Weights of a small GPT-style language model, trained from scratch on English Wikipedia.
Size: width 256, 12.2M parameters.
Each number is 500 + 40 x the weight over its row's rms, rounded and kept within 0 to 999. Layers, rows and columns count from 0. Numbers have three digits each. The size before them is the row's rms in percent of the matrix's.

# up: layer 9 MLP up, 1024x256, rms 0.161, rows 953-977, columns 0-127
# down: layer 9 MLP down (transposed), 1024x256, rms 0.159, rows 953-976, columns 0-127
up953 097:468557463466526463492529481521540532519547495529455522522588469469511518494410474503490581544461497511516466485570551477464486491515480531495517426433386535531500461551493458494456543488484476503452462458510527500590495500537479525501540530383506565497553440469412472522497513476521575528504434543528433484469424540506479561510552507428532525451536468521494540521486437509468504531529
down953 102:509559488471482530456512493457504417525524552527510477532554529419491509477494495488425470525577514523499499522521477450521588476432492502483488554548485452544504498541489490581522408534546481484465474494498502446586541445434504456482462453475430549488476459497478545495499473461511490496541526528539505437466448486523500452439474541497438545548487481556491482402480517454513502482475
up954 101:503506456603475556501528436504510544535533540513456522536511449538513471520548447474470561395503506488483499442548489525478428565489447529467489464486594477455533454560522537518517480513517568464515542536480519524437489463454532561431487540540481507461485503491442441478529593456482479570466589537509453506544520473540493489549524495501534496530462428473594499511501429482515499481464
down954 105:517427510473464489519475485543521487527516502483532470542523521444430470533438556554511473511478404485425523478498595493549504491482472506536513511457480536444454428526482511594499618528451489505469461544516505472540489457455550543495482560409544428503490470507547491462475408528530581535539491535554499513532449474394547551580557432520482460521422538533487491577593454510493551561528
up955 096:555476542496465530534552547501470417416496511499498503452539498540487473555562485539462542478450501508497515501525522440495545528540500443505515491476484491536539514553485475520504566505529498452553458520515478460458482511536543489535491426564519522486546529437508466463507517507566515516536514502486470524493495511548516512476550514516498543543500433565471507499585498422506512456428
down955 095:439444476502561542523504562471473512569528425501528476483499516490510503512453524479531504481507534470451549490480487538434477449533575598478524507505492517495537500505479438530493511559541505494432475502504411519512466523468484562558515533437409476471431559489517508584514459492421560456545566509530445442523439477541483513499516429561518541443538502497491535429502463565466523528538
up956 102:450525522558542528493494513509503425521563442464528529547431555421567559552516470508480468525511543507472529458533516543510582592481537522493450462481411442496466457533493464436509493479417535484446457545490544465435534548490508469446412452570536557432431462454552470503493570539480484492556548502530495478497522506526550553535452557509525465477524397501508588492525461514522588441557
down956 104:502440452554441565510547481468477469516499531475556518464559472492549536492547468500506504546495505502442536558512487430434509527473455505421416614513533588589498475524390515490470526537583523497502511481437545477522455494531459522489540503559521562500485492526460494505493427472547576472494529459518559443475465534509409509527545513460470540456509418487552476537457459471511520492475
up957 097:498499483535472505545486532521570491479590522552498525441552488527460499469466510477477444484516589490513603499518529481472454534492494482485491541488503451569417494460555441517531474556519499486495477535563497440566537456436520486414488452528497477501467531530464454483473562486563480530461499533479511542487525519543531455430550553535530474511518545511545563487502522491468507535562
down957 097:482445532529497533520479556475434522522450477539565482506509487530518502564524513547469479522525489535526456468521610549492581558503469473511495571487471568554539501494500465499460555502572484497464521494515452480449481508479510535467508506450490439505518485478514545536540497560459506413570532595516466482548497514471472509453512449453453457442549393495458505537518552496484494551507
up958 098:498496488484498553491479452474475524477531465455625575563517535531505556566464432522475468475536460519491548468477391485485445445522490496491530459551523512475480497517473468423463512553458443480527487558552548543518561591573474463522468491492513409509481559536423516540451484487526520536564499497488411547487524477458450580505551485442503507555535528434475542475563472446436521483472
down958 096:501532460526567519478432545461541477525493487528423458469468450555516414496488519406486512545496493487406493449564490554556463488579502523500483521499487443548461469503528505562556513531536502521483528496472549451408484539412514527475446456513472492435467525491438529499485520419493540500464469486608522450518476553526452480562460526460464529538489490550503499516541482602557489528478
up959 101:497411484525510474505524495489417461556542528527460427495548517506399495496430542489473488439547470532599485482536473483496492506484543539428460535431501498511560499500439453517457522553444432489512516488461508513450532518554518579514487503546532453457522478522539441458526534476457522470492470423577487509512497504496486490512420528543453441466489508427528460495522474534559547474529
down959 100:551509448492494487485462523459487494551525480482479543501495426453506525407531478548556528552513533576475574448539553488481518475538488481563560454438463470472489497548550499446546432489450488459414550465512454531536520551525474467502455514489494560485485538524524501524536424495450465476509463539536471514493466436449539555489575569451483465458485467485523605511588568492407519515491
up960 093:450468523533402506528493511524487465504618471495511513561489497438445512504450441524529511469503496500510601489464546481463447531493532562489530518474559522486530401540512489478409467502565545523531493493467500401452518605452539495501564603529517524537513511529457521519473526477461518517531529463540557574525443480466551522530530573609518506493512442489551401445468549580487446476488
down960 099:451572542481564470447442510512521445433465498487514554440513441501565543472479536515521542501520498530495498522541501516473511520543493489465545435555480574505527548420479483491523473485408459523501506517525496535501541411565465505458558466449553493491530551489581441464490483520524520462471519522457457473479550527426388580480388442440480465516402564533464532515488515523499562525484
up961 095:558494556519513549521505493527497526544489486527524500457502504462586530498444464542489575452470519473545590466509491540487455451518498542457547453526519488474520505501505481424634502531526486517486547554483486533507470476512557493506516505480521518522506485553449571494537530506526460511508503404471519447532543456478503461529474491467477479536585498420531513513575493537584430520458
down961 093:441550420578473429511525468518511463509486447480560533532463510465460477524519396519557479490515506457484488570489529443545536447489487459515538480438390485505556485515488503551441582520538556473551513494517550479552489522550503452520471489438468536477453501520522480498527480463451554474565588514555474517492467521578562477491539532466504523540480534481455407439484564519531528489401
up962 104:566532553579477524520499474506484598514461526470461511499493434464488556539468460484540473444469456534473556476499553469515472488509513429485436515468501562520535463497490518588549523558464528514491528471511479503504479506471521524535577430514513507488496544460568526469564510455482519476451553510507521526508484454494402451516468447409523535433438448556543546554529495486537450555473
down962 109:508514405531490514471451441522501500571524502486554477446415468540502578476492490491544526493512479528526439575506531414519488524434515493503525501541535577459476450410551516506524467470465532553490537523443463497506426476540506470499411470465490455490508562476483560495488487581538513477468477490498497490521488424496481508581473492557580595425526532475509482479471524554453479498486
up963 096:566474562499587609495544534550472470432498530547457482406518544509545472496450464449528462493461470480457490390436473489424490442444506485476503494488443457435523521536439533478494548505490484569461458464487508476517461473481541534557523487593467499502529539527395482438519524476533581521519580541558516486469525475468509501477497466417525468550524514466476499506452511501509563550498
down963 094:499493494494468459464522550505471492505492570482554519490551482538461443413511492579450424521584505467462474552553503480493531493495574409487505443584535493422467526440502480496456542517570456439531456524508523464555489514524432533488542467569521482500530494475565504462486574502521490515518508511531463539441448467479471540515549436594419560413487481488542467524463508454459451463518
up964 100:482505538467484475487488533515503468502473500441475462577542522494458510438522483537452566478472535499599485458469482472551445492505503430491464455503516557505495455482498555497490500494546523445480507521544488533560529501509441481524496557440452513455484541465528553495491552480526543512504532475475484540496508410501466500590467509511538522454451456512507467456479503559509549461510
down964 099:448466524491535517520470449424500442455620512454505460524451488535500444550504430473522447529564543526533457504509535487475519524428510515515485504489514432430489469603449553497465540467458474504593523512475496504481491487502523514400532463553497594452555491477497481464482460510475483562496454462472600503549513540542501497480498497549465539556618531528514536444496606472433457521464
up965 097:551522517520509519534496536432548594483595445476534530518544508505564484538493548571505463462533517464525583517469515565503490467478452447480491501466563517512525462501500545517493487518540495484510500418460443585513510563422507546484483503546460455576502490514498562534510488505500519499474491499380541497450423444484508539453478484441481531456392551445455492526507476542474516445464
down965 091:499507444440529498499434558486521490459579520477486570391484568413492536493386455500500486561510535483480480582470576489465444503527494459483551508457503491463470517505530463473567555495430539503489544502494469425443455480477480472501473527499443475455546489557555510486493540495481478523547530520493486505489572509472493468489510513520498517489515510555534457437549471479469453597522
up966 110:548524479457494494443517447538448462579489568451501466480555557489452482557394458492466416437450566528507504507564478474523477492509558504496463506522443523495490482467562488468420548488541462405454482513446475500495565535473581505523513439491480525467527525523495507485499546483491486496492582447498456526543480480560525489438491483547466531523458563483446575585529451534493513452579
down966 110:565453507484567483627552449523496439519545516489487521453516499557512427549576490504549535494520571486526566487540433489492544536487403499464468491528535486520497499496465555453531485516565477534501424515535435504471437427424488578466543440498536483491513484568533532521476563501489500462472401507628535466523453465460549526446463581468488502501506449556519491469467500445467503555469
up967 098:515499529549530553458440481502546464549517565506503515450552507570502566527434507400399455503568585542514513505517509476527455497523514469415442558503499584512446534461397532505474570512503408481500504499487465548464529494507490491498488504516512509471487556492526509514475534491489540503451498480429438510537561450506558520515524468524483492601538493505489492477568563471511525467503
down967 094:579484514465485543486457545505461433441478471433527578576480560523534517437507509544559543559451490468479494479476492441494452497493505598562545458527505418525552417550488527494499474412504552532425497468511537482569518517418555560462525535481486493518526479538487513534486530469516520504461490471591432489509455489444565446452466491438495433575486490451470508505402497568518563491560
up968 100:531443524542436489452473456480483471511519599450500538490509523539515529399432493504483564501497465467542514463496558513437518528541470411493472526494523454462502539521467575461493449493463583538493492470427523456532578535501505461533560545432462504489464517433530465482512551520472480465489458518437452542434522486505478434525511500529503495474507486500485464509520575484543446497529
down968 093:529518522515447538512476483489505465460487527485543516484588503535498446503464417485478457592525488445471475477385430504510521530522507485487545512539520539407471507477538402487503509555531411557467508505550454530498480508448514529539521494506475518532472506508472576442456482496494459519528488529447477462489546532515431434522462545551475547508496449516505527503485484551498490497528
up969 105:509461522503477489474571479506482567520526497555504510520498481468535409555461455470455499465529527488464477489473538554490526580527546477507483476536548523463502501481526492453484459482478511416484429555507515487457484505442527479522554469501532494481435437513521450411535409525493445464561562532472532583501500473540497504515476514549507457509543482580560496520481451489467473589555
down969 097:499556544482508498514551417478483520486457484469515528467518519506458533507504560492510575471489535449522445525507485454451511474424488577513393549496531474512473532430541532508514523452550572543493516476533585528497513483475554573541588480520482514519459560511547512500485487457496586521532551558516500479579428495510555481450491525459430487531489506393452527521539534501546482505483
up970 101:434523503552484503444509475485507517478415509475476485516496522487500463472516470478465445522589493528533517486509530512461520466491556523472506441508495448518451453543472517464506490508515426542471550521487489518494515541429463504465449508599523446563539471487442473474476521502541491488483496458428504471466484561500519453519536518551473574568535603504480516467398549508509510528512
down970 100:585519503560502522487546545481479465469529471493488502514504438526497509461517501495559468493570510556517454492561543503562478557448526430549503527571484513484458435458503450498551453494502560516500381502518542545513474517502463504529499523472471474461452522502513509506574558567483513456512519467493446522496530546528506457556447619488418596453559517556489515487518556546475434458491
up971 092:532449491601552425526490522491520447431528462493509461468562522460557485458517512516502555442448473458521556502543527542531500528491447514532490477406473494434544526459533440498470490460459497515534537522528541598471537506538527511516503534483524484447547453537520575400447534480528515520518495455527508453485560462450498446480546509525489503505452485474517464500535530505498502428463
down971 099:513550471511460541516461506586452558518565509489442542466516488516507530536480494505437546464520497476496469478516473469432558522466469533514463523555545465416461456526532537456518427562475522444464445533524441470448474559565556448461438514599506520510492514565531468474516469592499429458480518544507511475505458533538507445508492464555516575533515490472470547493546563438456508510500
up972 098:493535525599508507497502479450520490573489490501516446486482506509557501474445497487501564459500516509436484609516527507517476506564476494462458430512493516493464452560483563380522543439445352501556489520478565536517495610480539489520519431440479453482461520506538518470586503489439553523482496473462475474463490521508510483567467455530573486573508525473489487465503557471498386509461
down972 095:471469463473523535526503515460478563517486490480459490576426546440534530528524469538522514525446431519488509477508523559580552519514501463513533527475580487521485545545464497483452538482523546458470497474502583500501416472560543516564418484418565468524529455560501517494418527582529486497432478528431558478497509495485492380523495554475548477466511484531486468540501564535512542494517
up973 100:562456507511547456529435440509437530521540516479511460464524495507454482480547517483558462438482510442495503474466548442452422466463487546541518433453493493474489444541593558528411493473568526457460505465535472552536545500462464512486508472479459484494499484486516562445495493554503470443522510504506479481528467512538509417562550520491475460506526506445452499483545554526524538538499
down973 102:464542514563515474532568477538553540363494509431483540510588555461500570471500426490516457482437456539527468507548437485493502494545499497460425522523572557442510560502431480423573533526494504554504465507587508510468507548507557518528474514488525473510557488441448475540473531441537475509587444488484549486497482548459540497482464465458458516512474546494548524483527467470441545489499
up974 100:530496492404553441439484453478536486539465509503478443469532479504560482508530457515435532429460546525494406520506450531507529431556527449534474444489486537513441467525475535402495566507440507494503423504452505516535537462503467500452468453530465497481490491520533446563473501553471536503506511545533480552455483429487445464515556569553468504492513519487510573476432433467541485515526
down974 097:508513493504422567562439462414544507496535482470537498552477521543490524533405474472560541513547499522517537544556541534503531497507448506468466509447477426473535548475428463521479517473518549526448566579561533474465487470494487557544509399476528517435473489497496608475503450544507529448486481475484454449501478506509496428495500511526517502413583530515460489513498535517465524540415
up975 102:574529543471538470431501491513510536499513452478491514494421498465479531573545468565500494472522523478502560509514532531553437527475498514543497483517532580406482511540440524487468514426512454407518582469523526482522479480529535551524516561498552483466425463425507477465596514509613582528458511497489456448489434478543487474507498499461532476430557471464485470466491516542546574497515
down975 102:510475493579582510580499492493492472497485523414418427536565481592542542466511544452521509570490509517472465575494476535547551506496455478457436514485498500513581427470561426507479554577519502552443498471521499481437492571494432479458493450435454507458512458531559460522441520524510491460592540475493496561485588492501516470474538543504433534496474506548527554465491569458498481471464
up976 098:451524577480467516473425472578531541481518497503469490520428534493506486452533508521513407510516490508491498524489541441448470445524534503490517467547558454552505502511438533551548513491563417543542419534556464441510563534574490466459572420500435494487481512440518555517498440496512454504502527473504573498418491438549514530502469501547485502513468505475454558530480534462480477506555
down976 106:481511461540511483555546516508504515505513505547540605506491445552525486538577479413499526544509502483553510553516562518470479495498505532469554512522556613424554505511503454505546477510535519507487574533475556482521474544465514550511518493461469479487532479543486496456506452455460495512443525464573491470508415542517613448511478515524473595491435482461522473573543488507532499508508
up977 096:569521469440526491517561530521490454473506520500493502458439422438518492488465524529451424585470523535486581463402535509501494525521502487441487530538518456488504541504574476533494538464549554492501457495539541526482483518507493459511452585592520476497428549551509510467469485482524508563493497501537457564433492544476614523558467487563519566443527474527433408532505553464575524557586